Weights of a small transformer language model.
Size: 10 layers, width 640, 5 heads of 64, MLP 1280 GeGLU, 38M parameters.
Training: a variant of Adam for these matrices, 1090M tokens.
Each number is 128 + 24 x the weight over its row's rms, rounded and kept within 0 to 255. Layers, rows and columns count from 0. Numbers have three digits each. The size before them is the row's rms in percent of the matrix's.

# layer 6 MLP up, 1280x640, rms 0.0555, rows 1160-1279, columns 80-159
097:141066172085180133115096141088115116095148115152143152114073078118122127132109096108126136146141120152137156121099146133147149111140122117086134122112120108158138085164133153138129139132157170106135133106088122095131128099155163091090110157
106:151098159109133127144118131128118116129129142122115154128111122110088133148119084111109133091116159108145101130183098153093120182152114092085137112119152111094144116156114145125124095149116114183097109118158064100119114148118190129112169180
099:074091152098110096169175097125121130123142156129078163166109143114082095120143114123133079115154132143106131153160128112135136112154149164143164120123112125109142138122104145149106167178124123120118122119136163122128101099121143144139096086
108:133111175135080112130117164103121118133088138144146112073125121090110173159129131131138116092096093099126116148149164128120163133111153119115156158133115074112145118155145152105092135114125110168062128133095112104115107131120124113167113092
096:135140167164112118186149111171129139127166152132117127163169099094121130114101146128134149121119081136120166108089137137082136113121139117093116121083140134126139093142175144122091123151127120145137118131124145155125141088107060124118119117
104:134124142155144123172178071108128100152121149102100096131112182157082082120093131140117115127143125121138113113089125127098155150082168106130156113128130145122153087134096119143139128113113146130181164140148103095191150137129174106143103145
112:081112125130141128114119116123149111139111156109130073122140130146128096085151028139123113102110128108102121092068157127132118127151122101150108132165164178138130137133163112140175119088124157136134130143168159134139132156150151156142138127
090:139115123102131101133169140107148110163099104128087163172142179133151139123133155137125140136132161136062146157141085144065140118108090132097107138119118116128155119126133140140135099152131134086122140121098147143124131132133083142130146128
104:126150130102139133167132136135120098122128119129148108160119150120127091125125124133149137124118132118127144102169157107152113116147160085129136109122198134140073148140133135116147130138116136171081117121125165135114118103134143156095120121
094:097159102134167130110060128165123142142142129119083137113132145174100102117098143158119176155158144125104144159102141129115152168130134146166143112179117138124083161110149174135169135186171137146141129153109172098126087104113097166146130116
094:099110145108146153122124125109114126081127218121142101124162117121084145149159098145133145166122140156132127102120123110113099074140082109127126110133146106121123135136138122144128125113103129152156112117100158135121121130105160117120122132
109:105152098177155136179163135154111100087117109130132136120106110161110144132141120131183130128096135143143152133144122125139131113156075137098096139124120143155082101119156174135143121104113168121143137113076166182122097130135110107114094154
088:135107147151145121133125089118151116128122109093115118100138135151101138152134118080140141110155129135144175157135124104121086132131129140102104137140090125124119121104185102134108125136139127102143138147135124153097144140102120104159117119
087:140142113145102102131112072145142109122161178102104132135114162127142104162141144133143104119100105158131148105105116140171072112112107144131109135152124172136132101118097105117123099096121136135146108109123124129120119137152074113109134111
090:136101131092132157149119101145115105080111141131138129133117130139102089111141145095172129089113120112150117093122104096152139115138157093120091157155141130128093092156152176155136146178139097142140104118134144143122179145105139156150115123
106:146128126128099113107123120116129083153151179096147143141117167143106111163119080166137146124090113133129145114100149106146126137114155130154110171140100120135137085099134134145126113111129102138147108118112125115121139145156160177123096165
109:087166087160174130136109103092176124127153171105095125106144133200141114126174147079105121130142105132110126110127156139113106182179090125104122144079154140176146121119097113102121151157073112125169114134138163139111145169118163141113123150
097:140154113183121092126086094143131120125127134166167085136159098145186095131116173132115125106115148114115114155140121126131127159073086122127135112135106151129130114121101094150166153054086111127151101128097088146128134122113138118099109140
107:157160143101137114143109105111082164126113178121154114092145121131126080142164088093130156120132159094169148151094140129138113108122159169097111116083100134110134136118100146106091095176104146150070148132145086135116137121161110165158135112
104:135136121156183105158114133132139162110144092155119118129152145159148121106107147122134150131181114115082142124152124153129113088124122143146109136118091119117137150147096106079146153153112081121137118125092173155113159160149156139166100133
087:140113119165135065111139119145135155139165136118120139154113109189102149131142108117096146104133161109137161090120135118100138137152119122147114117149121113097111094110171106105146127147137146128150147143147151135096126090117094151092143146
103:115098130129082151072135113129100171139118159157114104083151098112114162153149131098103103160124156161148119144124109125172119105163123124120146103105131135131120154140138072106119115140098114088146106086154080152154110117095151160126153114
104:170177141079117102154157128159143145113129131154125113111141131158138088142132131125155139105151103135131122106111121083094165121101116092129128153167126099110132167125138116128121154114131129116187117126125143146126128122108149129139130149
106:164117151115118105108123128112128114178130123164139117130136164160083138131132122166052152141093112142173096173118125091103109161113154163093125127171124125114106135127097144110128149153095095123157154106139149109088171102088174149131161114
103:099101157145146113106123097131164131126123083107116150138126122134119094116165126142157095185110116101155165138137151144122085137141139134155133121071115157127146100085123120135132204104132089131117093188110101084127154133134058166125146140
097:163126150112146115099121125155112133149104164136098153154119112116080080103125135140175152089156173118143160107156128097117145127118079108129137151108157160126107121135128124124118137107128082128165156112067069152155143066119139153103159122
088:127106139143127138175148135122139169159110109143122173131167110133115093127141088115145106135112102109158102110132077105104156060115114159117094147128151128086161127153114131091139094100124126134132156133117152100170126123101164138151174122
107:136175136155170131100099125109094127125139110096136124112112114109149145125109123129143105123126098154181089125116109140150108114109124161113168114124104123096075113114135122149133118112109101083142103134123140155125114098147134099137129126
105:141135140107121100095116144086149126129129112131112111151094111126105099115135145134104104091151121177186146103092117110134166115146122128144172165100160115144132151124165096116110129102150119153105136108154116128146130126138153113113126130
098:136091120067107117088130137125159145150127119152145149130123123126145172155142144109146118156110103106151145135153108108122112095160137117114094153145137123132126107152164162094099135102158152123114161094105084137102169128181078141091096072
102:128115138125123143137120121134141161101128131108168077151166124117105112146161118125140091107175113138159131156170145149185130146125101099151122106164089181146175121051123106169103150123155148107137130106138104140131132119149120156142128112
084:152162088152136124102130146111176096141107130144194136124146132142137116133137089127120145143126146097165128112133149145095167144131122159163147158139119117122131117119133117183103122126128120118156107108150119132138106116221150110144092126
121:104136178126121097147098135144142127130102139168129131172141135154131076112081116115129182091106131095127124170156154148153114186120070064106140136108122152124081141139107141134157111129151131111131145119182094118120099161144121139103112127
084:086111154137115115052126117092140159105149171132129134132126110125114135110088134163147146134152117124145137141128151124151124121126122136168130174121161145136154112113141172112155127108118109131108134100135097152090146154129128135125187141
083:097132139200119119109109132105098097151132153149133130129125118112099127162162153152150146095130149137167125135126126126119125124109121097154139136131108147159151130146107132110130075134097183130154111124151165102102103136226127135142114100
098:152163117125154127066115163117128086111118155161128137129078103131109109136117132122156164119123126129136123131120145116146104147167129151110119155109127104108177108126124142136153118130150107111110114131151184146149123104173176148112145150
107:105115118118163094111087115135117106089103132125115152084128110149089138116116107116096140118104118093113173112132185098144113147076105137118088151148153118097151127157130136148130108145129083111131132120155124114120108105135074123126132135
103:114128103113169127092149097118106115102129129163134139110160106114113108093073132133114151186119120119127139144129161141140141153126108088161114117148121123108106128152104147192135145129082132159133153138132191159116122157141170096112132131
106:148134101128155108111175105139094153120125148137164119064108121144125126133119148138110107101120159108105108145125123135147155131081104115138147157154139162168134109129095108140115143091146086139096144104091098104138129105121127156122120121
090:113117116145115153143120141104119152103085129156119161110120146107153148133129190148156173158100117111103121140134135148157183138120144096140130138126078129127125148088119137112107121095105166168097132150183138136134125093108157122141117112
098:134140144079153152129113102101101124141114097093115097189119113118125120137132135102157138142133174091111183154070128142129135109151171152143115158133115132145127120145127129130128115166100108127133117131090123125145120143108093168138138134
114:115168116116088115107173105136145128149128119119151147108123155115160116155120116115140180174170128129117135128131130101144126101153097148149113154112111137179136136159130216172150085128147129195156134158090089122128107145141098149106116127
102:124116158070141144155168141158096125077114101134131115173104099132142144149157184086151166150148105127161105092111126141121115111134132139126142195134134169129141143118093106138134145120163160073096107160148114115116139143124146161143108116
123:129158107130113140096121097137114083159142063117137127138154110114137131147118151147133143132109137120139146133115161112089121104119143085152107148099121152147120101129135162165145140100111156158126146131085149120137101145139176101166092102
096:130149118073146129125126099147160156160145164156121144104129119155151135140129128121112049109086092154145159116143107150116126191106122106136173142096141118099148139110130134129110155106098119082149155106148108134116107136153108141076127130
090:087138110107083123149157107153133133120156107145128125114138127131170112167106117163152118135106110133104167146155135127093167085154154129136161091116082173143133101160130148128116095128136090101092078107114144082050130102186085117117112109
100:129156160166113072095145122114151074117135148133072108130131136122140144097120154126139120152092107102182165122121147141131103204135108128130130073096124189098134121154131099134144159144110102105140136097144101057143103096148111127118127111
101:122136141106120110159171136124119130097126128085130103110156143184115146150116188120111130090160102135138154144111103139159100175147112150133110101165135121093105121158153149193089177126087142130171127116121105095120128123114099148129101127
092:120123087071097154133134145115113149188160168096127123154154129130155140074092101126116098134117139101151144156150113102112095093094137119115104144109125101117139155160136133153160150082116123123116145087167099167150124162121131121153129118
109:117113122126150148123132110164129107130132123124140097177130158121113152087096129134121159139130111182163132108146113158120126195141159113178145133140119084108133120150137141195112092144137114141120155124120105120127140138134109136131127113
101:155099147094125111094134128130140136104148152119160181121135127162095153128112153117113123123136178145142139108119143103135149129108100155141090134173116133149130110114090120099160119114097095108114127158123111097148132116126191131150137133
109:138100117135112133102104153172113120113122115111114148159153128153061163133116159109118120119106149147120126111143132132122112117133139145122144143108130146100127104131107136124127151184154076141127146175095169141091137107103102176109142146
084:114163081135047101122102106134161117122175154167126134119090115133115125158138134108150100071095103122119132105103138158148090127137096146123072156125134142119113102123134095073105112116166124107125075165148102159128113150150098137144140151
103:125151157151172143122143163082141171127120166122114133120125117139103135134091116170101122120113115101118097090115156098098130115162105111135141104109108103129128159116145134096160150145131170173149121127094127097146092104126164146120138143
102:095071097102101154128139139180097114151138096140153119150110093122127156154155160146129132080154144126109143112138149161138137107081098095134147127113108146131130157120167136104150150120145081142129120118156099101104164153131137112118099107
094:099122140083135150141091117159137142126082089123123078132184166121133141127103114103083153162130141108159139166117127097120116097185125141121062063140124156127139150128142131109108124164145160108127124167160130149184129082110105168177109080
112:114111095142131138085105142136168084125125115121074125116148134098073135084083151110116138165151090098139172141156156109128141170095115082138120135136103140120104153089108111114180149113165129112129130072168124091151186109141130127141167139
106:115102145116136087106130135102141150126149136112118127109173111167156091119146098131139162161149156120125142084150138086130079150143159121116131091121152093109091115112124154120123123153127139129141102136126144140102143104153147094138132092
097:142151132154116148149145136117131119177120159188116128149122124156124075112179167117113121142096138104119113118153155116106143109106161142123174163115103165145191121117135140160141091155114133091122118147146102139116106127144125111122143139
097:093146125154081152114108076189126108137141134101135122140154082102138113144114144106149092149105131139131116116127124132075116114081152119104106131097146129179154118157170136107160144119172092069073138130106148116156138140167106101189171106
098:129143092143140102129121120076088117150141136098183155127134061153103166119135129069131134104127138150148116146146141104182111120158087146156163108084109146149120156136141138114145110086110112121144141126110125136089135113165149082120129166
096:144116133132091151134156132132115149112147164144135094115115125103134091103124130149111126124134111110115106151143140137084120089096113173153143078148076094120116109153160110165096106076112138094155098110161148135125102100134056099168124159
097:093179123127137150116123111156121112101134153132142125151116142134111098105113108142133108114145112130140150142143135123114112113130113130123152113133148126126148084078094140131138113153160133150169121119157158106155121141152140124152122147
092:131130128124135149120142141138135084138107078156143123140178116097127141077119104167086177154129088089143126095138100123079155133099188173127165101162133093169152145161148194134182144156127103145145114163125164121121133110112149156124155141
087:130116120098146151107140129099149122090065122134125108132117096133114144124137141132154169153130121160110155106106160139120147168138151132093136129142113153140102080106122168138106128152141137142129126165122140110111133157136125125127165123
093:108136113134128119165124119149156170120101075074123126073111116113162136100171095130146096116153133119149138122136168131114158098131119101091136144111125086142149176114102149102138109102114139104097134113107111135083083121088118128127122169
092:099132180102124135143104121123122078110117140132184168123115163108109140147141146128122126177085088127091054152119133099139163156114131119109106146126114132088097120109140128168077148108140156133160174145110130147151159137188134121156142133
101:144134131120121140132115090150184154159117110134129132138155134131132123153145169147126150177106172167157107181119116103097129126085118147116121132133155109128132092097148171133138126100152122137107144155097108109135120160166135117118146114
083:135140108152128092172116107116181126100145137134091120133157130165088126136143106103163106090092149158136141089140145093123087124130158135167135109169151116100143115109111073138088108117138112120116153133147093146081133120124209057121168118
099:096106171124110101121168133117104154116163093128118118152121139162152145107113126092140130147132099156137150096140094161140129133106113159139124095114126115115158132132126132078163145119114077122129106104067141133138133129099154107142134138
100:118108144127160099112094085065088157131119120096133108115076137164134136131163157107136209090124158138107140128101121093148156127107130162114096131193163114097108130124115132109119142136125089146134114109156157110133143067133141088131125132
103:170131114163136100124151102091137098110129131120124129121127159114180084176120109118163121168117147126149120120088126119124172128079151150144131165141117127149155074139133124146136129122148105109088143133144129133143097179115115098102140105
102:125125162136165142178109115156123138140137145130107144147094111149083131102154156135145135135113135132147113113156140117107144185141117137109085115102085099122152131134150149135096145136118130091098111130128119100147138128129127135106160136
107:168145149138114125123162162085127167109103111085100115115116103129115170133099131130123133119148135119114133123094135148117145129113106103132113145147145132150123148105131135087148135166194140125102136121087132139150133129106119158111150211
101:133129148118164133146077107153093136077136163154160098132167109130117116161144144153133145128089191162135143091112147117116128151122135117136145143110133127122122160145161140166132166136137129107143144101138124125096108126101122099160150124
103:123104162162140169151136112166076111155151145054138125160123141107094133189144098173131147127122122114166113097130124151099101116135166171152131125138143138142146123117146097114080130109136125157166145153126141107173119120101121132114155079
120:137070171147109095132154144149109117140116135119119109119108136148115122119112141141112133122129092128133098144137131141105146156160181155129143102142119133133124139122096166165130138125109108144118123154152149131117146112132151123094099160
104:124127150151108142111107137122137102127123158106152089143131166111115136118154134163146152092152113122154124174137102150147152174089134162147154111105146166120113079141151160113122145127127147081129132158138157106112133136142111137160184140
097:126102125149102100134105103100148116099116149085114137107113141144104087100184132128155115111113161123148106114079093120105096144144092106124113143127136168094158097089146137155159149121150104104103150126098144117124124117145146118128181174
089:158127140118140133089130134128130131149149136126118131144137113146143158116114134126098125113149173147097148122137123183179148075112126162111164145148099143090104124076131059134128127098108160111156118135112097129118118116169099147107103140
097:160119137154101113108068090125108153079136090172069165119157109099123145088106139103127181143109115143144132116150156103143135132141132125136105119135139103094150139119108155122118151140155113191094108143084148145149138130147112101124110132
100:131189144121118102089112141154097134092118129131125182118059115130127122126119122110163130087068149131141087104150105099117128143130106123126140075137103128138135127088140150108129113131154123156106114131099102105113123113115133102166180144
105:116116115127112061153118120168073134140128105130156130134087121153171082141120109138139115084119129109112121136133098133117123115108172137120167077130146091100131129131108132137129157121129106144188140095110157149077095165161120143171134101
095:134136123060099156137147132118087154117109155142151089163132149098151121115150159156132096141161133112116064128126099119152099153158126171125105161115116144144126130144105172143098120114131088154145148144126167157122152103093148137147141119
103:179130097140115110110140109116162103137130074179135118104127111072132171089171125105137121107107056178100119137160120112143127145139098101150113106157145093136142124114103119143107104157090138098144148144130134142064130092133146128123128138
101:153126113114076124141137098126151101131119142129111111115119130128099110100135127133118120093158129129129120142165136146139114127107098125105102168126096110138140118083106086129116152112133165154130127120115167147105125091145107080149102099
099:139070112179118132124161110119127146100143140113128130123110151103127171140149110121148147143140073168130140144166102168104129130136120120143141124103143072090147124144088086126149145133131110100099101132074119118118113147111147146150145126
102:111139134078106110150121126117154160140154099178130130110147112134160154088119141125132129144118115140141139138125142127121115149167091095149117149103086120089083090141131113163094117094148143113107101177144130125109098115166121113149109122
101:086099070138125137179097124103119113132141143149111129123144139120173112126149113136154143126157145094143144123182110085129138159126144171141110114140114142110110110123119128141152132157171109093103140170138115115106095096061146163158128152
094:131129158090120116138099111172126094093089102112177174163085133138114175154176134110136110107098126119103144118150162097096127114112110118133091127140134135110103142096090135105128127131118088139117105158079140162171161109133156125126131143
102:111138094138140102113183093136147115134156116141136129147132118198149137128113136094136095124156139142139126099086142124128125096145117167084134128162124151168101104124115105099126097137122088129082135127140090175109133142111137111101153067
108:070122124154084113136118149138132179147124125155110112124122116108104108086092084156098137127136134133113111102124108135107124180164108114167139107088120134092108105148129150127139171103134133085121096138136130116138116063153125104150104117
100:125126112098093139082082101121151131112113143116098142140130152145146163126094168136149098122145094088080138075135116140175111129136150149106116176097106128090061064124133100121097162135143150111093146145099116104137112189104143183093112130
096:118114124134108144152141121120131126126168138115131151119124127152125106116150086161097130156144126116109098183157108104159142091104117135126120135152149115108117145140091179128188149132109125133119146155132114113134166143114133077093122131
101:117085175142116102141128097146162113119128173097137089113146130112155119123134099107127146149127072123122104100124115096139103129111124068133127125118089102130102094110123131158120111132108175161130130063141144110114115141153136113141151131
097:121122075147116127138131066092117098143125119127143146119173097123122129124133127150146127077127096127118137121131125171077141115136146147131149100112204101115189126144101129114097106112170155137105156164099128154091096123094112088123154137
099:146089148104080112135114139120111169124152171147169126113101140114107098138137098142109115121093092090118115107136131118142131113105130153113142139105171134095160094121105158130084116119153118131088119130169100112098112127131125107155109101
096:145111113172149118138134142120118087123153152138129122110102111093145113139116145109129115083100070101123120153095156119097154149133119145124167166124093170153165099113078108168099099133068131168138167096141116104108128133162115127121101133
103:137149171155150181128180126099150151109142097127075137126164122120164129127126118167099146108165096153124151111168108106144110114134163127128132106129114129147107125137159105138124103131109140131152115126125160129143080147136144095127139168
109:114113155109115140154123111111113101101099146106115092158150092111131162151150080077192079112120103082122127093134146098132102114118100099098122133136097133103115141170126116145129084112145169125173160112127104164096132105097098108131123142
107:120114115126150142125148099147109141133116125111147123127118115138150116163159096162128129132103134152116133112147163160105103103157142104073145123086084123110165142158123117072113119141103100125208138112102115128123140149131125119136127102
104:140156133131118115075146164143138142109150103177131122121166116154097114118156151103120145162122117082126116142128116175152147118137116138134084102093146130125105133135145079116114062093160105161104106145123153142127138067163172152135083137
090:099112142089162113080159115140131179130124108141145143133154131081154137118100158171129177130106101084108085159126078127179103115095155171152162143088136110134139156127118169198123128150104112140093146094070151148139131130170160117139123124
084:143124131144136141144115113123121091165106128124121148119127099130116133185173154078161113141170145121115084150106133142120165111164109100089124105120129108132116137131109123139165141087101152082105076104110146168127099187114151136135128136
102:162189075124108095110101172117134131088117102130139136142123132108085111143161111123163124124141110127107181144151079112182166110138089155133161153149116108096153144154113148145104103091135086091111106134128181136126121130086096104102124112
098:139145107133163126107097141146128148148147053135117107138091128137104128128128106180097113126090117112089130105135137145153136151133115128201122069142165112129154125116053121106098141131085106154130105126117151130093111111152159102093096128
100:089148131142095070138132131076135130141149140140131147137121119128105142127134111115102134109110123139152151138147152111111145091105120115132141137149124120129123132151082134152133108151125128142122138124127149125138150139141106102128121151
104:172081119151151104093127139135114137168141088131148137131155148134120115163134108088120140168152102067143131175121117158123105122134110121163121145154161102135157124159108133119132127124117120114113108162124076111113169147110122163124142145
106:131134103126143161121126194125135136093117127122134117123117106088104165144104145117076078146079159152169130098115140147115119141135103151124154146133158148096084103119108140105137086146116121093149141141120188135123097104151146101137106122
106:104141120123116103141142113095141078163145136141111145141122143116185099112087118158184101112152168126119152161166127128143137118175153095114118134109128102102115104151136157158132124154128157141170142145138123132136125153152111117113046085
101:156088154114144111088135114139087102152111118120149147114129095100083159125176092117145089140163121147120135104101136143134123124089164123134130108172100105107094134143105137149105146142110138118129137139111140129154158164167132116170118140
092:139099128161143065100131079123112104118132106115105105132116177129155140107094109125141111129101139117152143156132156157139125151111121092183154096151109111129141113154103091142125101132113131132140170124133143101140121147122090126157129118
100:126126159107102158157143108138143134131121146152176158127132159088161078138172148133112125154132131103149129138151121128136102168134143151129170114162116176151167134147129157116127135109139150131151176082166178125119111102133125132161187129
100:099134102135136101136149165115122126117151074158098146124145101158151113070124134156170148131102119119101135123099141102143135102152158134126124132107114156130100113123071138157102113084179142156107111087131089182086128140157092120165167134
101:107139090110110175137126127168128126136129129160142136112106123119112110126134158044108106156103119148138115075154064156119113112163145111156158141129114155176140110125148112112115124151133134145088178152164154117114120149082140110118121137
102:146083152159139113157163145128151122135143092155102120115115102112108117130141114129163103136136105118138142161140118158122095134132153120108107086111144144120082108127106120102134109144153152104111097137082105130104154139097071126097126146
097:187065142162155104112105117144133106128114141130156132108115100120107136137123132082143135107126140112159160098108091117168121135157112179180115137116136125099131114115127121137100087131140160104106152144109148087116119102129134145167124160
113:129141161137176119168131105154079146127130120142177137162176117118135122163128137149115128086104148101114154109103134111122137110117116147093125128144110123118159155113128132075128127171141109105115119111131138129140147099126095125179134151
105:141147109141125104109106119075102125121128101196149128121119149156130086138153105122139103148175160144122116179106106087091147136078150120140141111151141109163138104123136099118140145132174106133094152088140124129125182156158138156135163159
092:108116123104163138113139130155122122132114131149138150152134091127152139116122148118167137118143134113122149148163101133135133130139115146143092142115144142148128094151104187154140109128113131118110097135125107087110162118142124127064162090